{"num_hidden_layers": 8, "num_key_value_heads": 2, "head_dim": 64, "optimizer": "adamw", "lr_head": 0.00983, "schedule": "wsd", "decay_fraction": 0.863}
Each number is 128 + 32 x the weight over its row's rms, rounded and kept within 0 to 255. Layers, rows and columns count from 0. Numbers have three digits each. The size before them is the row's rms in percent of the matrix's.

# layer 2 MLP up, 384x96, rms 0.222, rows 315-383, columns 0-95
099:154111117138096158104142150129108183112105139179182088093136126147154092137131088146162111137177204089124111121026155138126131138109042121105091109094097177150117119157210138127090126147161130101135089135058089151096109113148135169139169109120170147119129153130110179120102195133126087143
092:167157133133163108195084078109100136155100091141185196149086077113095077125128128130130122144161167175086081110129144152151059086097115164120113152116100129155156163108134205129175102103085075101216137120142098151122100126173126167109159139126169114131085130122103165137119086123151110162
111:139166148111111197098089056121113154089095055130193177096149140168141055109116166137160161133143137140103097177084086095121119143109100158076145124152117143202151105121121164139101155067145136144170137153133139087074157141133080185119104147095164151102175149171102110138115152139111133155
099:154115115079111134121070149146122110137106081178129093173111123133129156124169142091130131128164142159159139167101122166126168109144117101189100051109118169161133138091133077158132124066069120110138111116143075151186097074168082123101166136069079125149206136152143169082187169147116115118
093:175144136102136155117085081117115161111112051133151165124117129147121099120148174122182133109186117075092116198088152178152105086087099160142110099122090155162112134162078147133085090144110081100170103194061087123115105071157089147114107106146143134152132144111111108134161137156201081154
105:189121113110126136192113160120082153126142144084112136079096101218154107129177148125197141111161154082139124138136133092127157128118116127106170117164103181147116068132109155100120143079148121138161117150119146107080122082145065133094119152042156090134169087148105192144188114134078101133
103:133127106133153164128118148162106114103112165167092199134147171144106060128122134151176119127126124139073108172099123099130174139079133159056081064099085146159160099150170139152153071060212124098151099117154099099160075089151120106144075196129134161130131122150137158112133116104140143165
083:098157150140100169053152119122107153167089114135174140143105100148137169137130129167142087129126102092110085119117188134118090190106119157062084163135118123193096079144136196099089085180134147136136109190084133147064082111104116137125141124152158171124107132137110124103111088160081079195
086:152196139115142168158113099158109105135102111095167155113090138132158132108213152143106118180163078089078105137175175124132141138107113150136141076127122141129122097176154103098139118093101140135160097109156079123102106059149065144045106158077160126190125102140127142086203117160158103137
099:167118134144048142144112139112070159176121154099122119161116135201125110130145159186145130125138141116128148137130155103192138150113091113051116152116137082098142114123103147159122117087127087094159093093119115134126108153096105186119075209057100115171151138209103161110197148092106125122
111:093147175081114154181106166127064119117114093129144155085107151109162060064152114124119146179153077130187154090174134164170140125122085126120145113159113102121106115172139118164151105102101080088119125178131124133135127126138126142132067143092167103166231119140210124122151077130096128108
106:171073097092125118151166146159158110200127070167168135128127135141162049097139097118103127137127097118065131198086184150161096129114125131088137080091109093158156094126135200123140109165104084128141112174113161118154167117082074139062118071133131122108135152100148180124173131143158130122
115:124090075140150134147103102141049092118161143192090174135111104115149140117139169168128129169157122091130100131153149152140073125115123112169129077167112170120158127111066140107188116144151105059194147148145139146175139137123073145088107116049125104193128065153141198112151137160127121141
093:114181165084089142122109146123130146109113139117149101109147193076138134102137118153173150194099203128143134082114122145189097104111107124096153087119138079158074106170141056055121148122163128081135114125155168077092124092130106170081110110092173137191167077154148117145128134158180126122
095:158148082077088118127128161111105102149112146111119104149057099130140134093153147153203081128133144132173086177139179174151130104163137142079156110152075148126100104096143106146116095144111121116130155072159151076186099108122084112075127093127173129184091075081180143176193152136164129112
099:147138101101062164161132138119120115082133145131176114149168102177120148110153124162228140117145148118140159160049174074152120174123084094103079153113092101135096121160145089133081180120137089126104114190118088096145073125125098143106116115150142170157120104125143134170174136161182076079
107:172144102091142098172076123134138084142129117182098150143120087119130084119154130111145127097171145148154093200165163139113116119161113161124130080127076138178089092090185120160066101143092140092146079111125125156168039132152118126106100165119147134181141102156107193114192114146127079183
107:132121124128105131133078157066109151130071121133139114102125093230119130145148145144134185167134162083137112096129112096117169125191094117174110084065142214133129078123152115152108105120138093099187128100144128106140082130127077154114159159120141111130167045128156203087134118127151099115
105:121150077104080181142171131104122094122156093136174139139085059144166148106149146111208157131159097069098096106073115105113106149104090138147111095150063153211106065114162131111066184134114128119123071151136088108116139124185149160147169127117139149139141085151164151117134155143131105168
090:175153108119004170203148161115129098142139122109179142104125093131135127140152130163119125163170110161105118094067175073136075152085140085102138131112103117127182161152145128072085137137121116127097094137095061094115100101181143097124134099139156174122131087169132134125120142133170081090
105:147100153128125157131050095163084110103178138108154230135152071133099066102137112133175141148126132082105137134120109073149098130111103145104098099158121179193073158128164097117148133134109150099141153144156083065159086121210113145114142108062153111152122135166127171119158109136131125165
077:178163138112108186160075128139125104123127084124143137133138116148113066125204123132124118172187129109158150134126205133143074140120073169086124082162084158120133092149157191136156113116155136109149103171126109128077123096128091149013099112101154107161140111168138102111156122149183119093
105:130196087138073174151107056110135107157128146097089142204085150152127155153136131163136087121197136145131107160123190124148074105089108156091153140105092129086154137166157150084150087090166173084127149186173143089148064116115136103118082130130144111162127096159139131127174124116158073139
092:181135136110167128148020073122098108071152109110154145162096130150119115111187143103115174153173124114086108185123121153137155073143132105124148109096103165117142115143156105177106112115103103164176130104128041166145100139129084101099105139112108100168154085162132105084205186124104116141
096:133227133151147121125114137160119069072149178130126164141095119106179103134151120135188106145147123119111097136169154115118149136123095135157061117102122151133137124130130137064131071124110187105165128139112109074135080140134116124135134160017167203119122128172166100116126098161143061164
124:140155096142076125159125100137099079170135141142084112143125132141145087133113129134149160111140127126161134161133114120117130137156047166109098062083110140151107122086152149144124100127177109054147149166180111163110123141098073175092155147026097104192158071085188172123176119152137118158
100:136206114097101132166120183166142112159152139125143140154140166131144098123177160093134201122146136134145141125166102106095131127121066118077082117093115133118115154161177075152088120166111095115091092092094120106138098144154144183141170132087103111093178135078201106039130073115128112084
118:147162104132085174049129061142114113120099141193166113167113169110185145128163201124119130098147165148111080138177141122129091078102070147086100083104150132136133124181097164117089138117097137072119107175090129131129151117096095153107127144098141104199172119171076144088140138124144084156
088:104160147101116163101113083175163122124100083114187164106143101102141105095143137180164138164112101160132119099075142098116071150042092170124098137190100097169123078154113139114160146141087143093127143176081136119095159103127083183133125101084198158146121130102156101151109111198180121132
079:107125124036159131164096056116129130142155131125192121090139145099132133103185152135093120106130132130149154134115144146122072071106130102145167053178078179128110144100155153082126171102098167132165138116106102142094110084129082134052149091145153100226132100137149139157168144141138121121
119:156131099141123152123108078140077064132186137154119165178127103114155148139124136143148082137163152061094106136162148163167082138154110131113124111117115156112127064118123130069111111170151077109179142151132122128072157169104083130098125091123162151193098044140106190133166102168125100201
119:147121100095106140165104098139113106138112040112151150161154091182098059136125151157152139111144192109100116198072123114123147176115075148093130091088046151124149127149193152154077145103183120117118140135132134112103104135161132149118123189128167114163141051108142155106154118121131105193
092:145176139137179169129121144145075151163108161117091194104103118153125108076170103116152162133140107098102107180166101113142121108121134106081084176180184131130069100155078135118181110103139146080137133126148123052154083140111057158083111187122101094124119146177142152075171102156147103133
085:185167131065145133107062152126064136128095103098136177158024091157097088047112153114198139148140146134124125108107112171108141171140123111122197147163099136189139085094160134145109130115132097138164121110085156162138147164117073143130153164085125159071137123152123105118131141151135133154
108:184122114086135140154098098112100139158139051109163181149122117150124062088176129146171116096169136088172122184070115132116105147101147194086128127130085181127161079145143178122164113122094145165174112128168079130097114094129121124075095094125079122152155121200085120125158162139171106107
109:183132121119117199162074086149122116155167091193136136169168150149109119081131134141177122108137125132123133147142108154163142101149129153108075115141073175163105083128116128175098104066125088111188074094100114131118071024134116130131122145123127123162091131169152166191177140135108111171
082:125140173134095119069148169206106086124101199134110119153066170126089123064157136164191096124130149152126137123103115093133129123098121125110095129130158157066076121167098102028122127134101119141129150144131134106174137191139098118127082121116142140153141145122167195158107048153103118110
103:127121071130095158120093068116119098116128130172106152140101065146167147119126166125134074138169161101102057186094094193120116197114145107099130081102110185144157091094198143079145071124119138115145135151145083123111131168115127121135128142126148135120088075114145186129138103201116100185
105:162128062061088141172116118175149158141115063144167120176162167115144134102141161121139096140161163097094094161078130138134143167117112117072082087092071131146199161123065186148104135100102135093128120167114136121085119144110101161102112126076190117181145120142113151142186115131144073120
125:182182117084111174134163079174100073100118090110177123122115139148132096101157189098131118119148082120120074107170135062182091116110092133145155142141114187154168144192111089144123155098092078133110142143155131094111135087178110206110124109100144100154175115114134088147152107142190119094
082:169173119121079192160103091175132103141127155151171137107137151143171098093193158116142126127186115103114103133163129079158123161114082097134127089167136149130141130151099143138144082105180063072105109180127062069091102080157101163058109132098093096158160121137123141118156115180154083132
113:100143145112065137157122115095157083150127126081124131104108099184144135117152136186150105129154090117145113142144158131140069247100117168134178133126104120160149087166142110163136107087137047089077103127161119112135131133095104138091067111141166128175143073154204131122162074154126128128
097:157146095056162098202047090181118086139136126143087135106130121124133119117142184126092146153114116137128088116160175156142086160137168148113143147141117136126111114167158164141114151139110103109152106103124092099093094091125066104088105097105133119211126082178162121072176153130138136222
109:211124147115131157100120098112104130141138136189136136189150102116143134124143109132135088143111172100150111147109137203138112119041142128162154050136103156151136094102094086153072076125118086059148062147123133150135110061157060153079133124136110165156141111095118155125162140166144153167
083:153159115125123163178048095124090119118050124113134202149111090173098080096127157120117176106127143151059126109155117064124167092094140142084104141156116094128090154091137137137180126097099157089137171126129097134130154141191143128100080177116190131194120107143084158090153107129121126161
099:108104108104101146183142083128134154104140094150106153125138106167140099093133125130151121141153117107124059145115134165108100130044119187158064066150075159161176044138164121118080110138123118157159070203084120177154157127161138128120083152117161122130199152133142148116159090149083111128
090:122124093137094132207136185122136124166117125093169116176071087130158100121155138170125160161161133076113129087075177058137114160163106076088145121105128088155210130172145150140132152120129033078167125152166091097138121109099116175134092107108115130100170135094124096131114087126155114150
086:138132197137156119165105119130083161095125076093092155185109120115140068113137171153135110090123092118100117130175152106136150084059106115160206105143143146157125132112182133137095129173168128045118167124055144131193107102173053127141098140103158116128090078146143106130124096144118147163
100:138095078121136130117112098183043100141113096123077178175133136142152112067150183139141144145182191045088103179108119142146184177117136115118129108120127208101104170101135155124151118115131110082127130183136070071108116150127113120123085158139098172153115152115098163106110114141112100165
082:138168118031110178105179148124115136146094171152096108094149138136116104113157161114155149097106076114156138150124143110110123162136155117149110096142111117090128095118128161122133127095139122114146130129059170132170143062153028126021178143146107104162126120101126102111220134102119146093
084:106111134077154113164097081114119175097060063115161203155108126170148089112156137092119125135138129139062085118148126153116136145043131133129136082133154139165156191149100195157167154072158087114132121169146110115110090138144111179097086187158175111174128114135106120158113085109132135110
112:169140127133089125140087103098096134112082128134147124142103112193152137127175154172135102129163174071155134168101122134138166183169104067106097138104122089096183109101140111161128125070135033081114114140096081115179145092119108194150067128127093166164118115121101136088187138151167092140
099:171154133074151100130088117147081110179173126149156124139086079107171131085158154057120082143131152156062076143114108192160111081057116148086163151123118106132110135107175145150098108148081086137162109141048133119109112144167110148168097137144173127133106123116102135130128116143117140223
099:141145100069127113150102151099122125091141102153152149089150060223095114072129170141150160148119144140096088138079083104097148100109149092151134118128067150169089148084172067147087168127115111138149104129050105079133107123143106146150152174108143181189121088128147145103171162134167114146
111:119141116156125182150128095119104124134136098129125158165124123113140050134132162161151187127139124075040092119096158085141131072072057160141110148085113118155102089160192180138077134173164144132128118158132159095080152155090121173101112154122154133085149131116113115113131096161160064194
124:122136115057116172126145135084110155088085163107141100093099142147181126144201141160116104163178117148158138138147166149149156166101121150093083087137121130112114118147173117097154121132087113148141078135136074082105097155102109136058074158110106105198217109140152184076156111145147108088
091:134142118098122145134049160155095090158108112137123178187121124071115102127114189162167134152142111148162118114133144107092159171121102176078110154092124101128112143154123140136045103164115169066148163141079128087086154146159131131180126136096102195139149103121160167102129039104095129178
068:143179113105096193143094138126139158119098112135137135137112122166117085134189171128166127115183119116163111179121150127111104139081106140081129109095040169155154154195160157108082103117154103118131130172052110127159099075132050156076144129125152147209167106128128147150162126125137096166
115:149151103049095141146106098127084140176136063118182150140109108180153106095169164129131181107164145105077062147117172088123149182091115139058164128161094158171166095105170155152125142081124126107123147148095141127158094122115082124067114134094182134125159071132119096071166140120126124136
083:172129134139156147101108152142136152145105094134179188085085103138136079121155109125180152117167076161113112214097116105100082134100118186094157153154119125185087123140110104112125059128133106128120104186100055106136134134108079134152102121127183134111123157122104136088126105213174061117
107:133113101143149121130137140161129094152107114109150158089084160110138117062154162160172107132160070054091135150101099075150129163099151098141118114116144181119128111199159164111092101071167101109178174154133099061160139168105078121107139163121179136179091085126151124174133086178151078143
100:148110114096106108105114135111106116128144134168137164098152089200140157137102165092145129150115142117119107119085124123120085170170125173086095029049126106145132138174082158187120137112133070117181105149141127177097120176134056171133152134061089106133171133198137155131144100132128141167
095:159127082169127187170110106195083128163145146173177126118161145120090103107142146183155186121163096148093104140062138098169153109127118113100081116162084116192124154182130172121068146097125099132135120092074102142092101094098122118152111148109128165139088102150125199096133137119089062155
098:123193119137086182111115059131128107112157144151133147135144127173118137123124115185193099128133082134160135152087108143140106165172063132097085100108042098165055122128164095134068089115130141133121070146137137101089124135164139153136150171094151156152090103153151165165142094144141131215
089:140148086098120145158098070209114071135104145098152169117122165133159140111159130118161103167162160119099114155155153152173103126128091094092126074177133134092180113128113145117173079142106097087127135182142109041092080092183093168087104095111126130178136129129163140116144094184154099086
100:164107099094109159102113074107134150124141084162150144119126130146140136101140144158108103113153153122071080143071144165112096132141090131098066136135045182128100117171207164109074131139124114126106118192076098152068090146206143172130126129141138112121116152176120166145123115131216095151
109:145161088124129140162080085117121103150113031191184127106158112123094143072153142137135136136172139112141134126096172141111141079155132112096095116105105213078097124104115177149132133119094163178155139129125052083081096093128128134111158149073127110162119124092109190116174149154112066141
101:144138067130098185155113113119127145125170084188107127212162121148134145123145141108154079109173160055192147179115112130152134093157102157088062082104080167161104086126168124165103112093106092096152107130144111119180102086127109132122130076115104140152144145115115141126196117145132075186
094:109131067134050154181143116125138117088145073148077159139094112169150135125147140156111126086121126149107088101106193091117061159132143148167128079098097136097187128127121151153121157143168108136187171098133104152051094101180113193122149114100105130137155055099106163144168118136144121078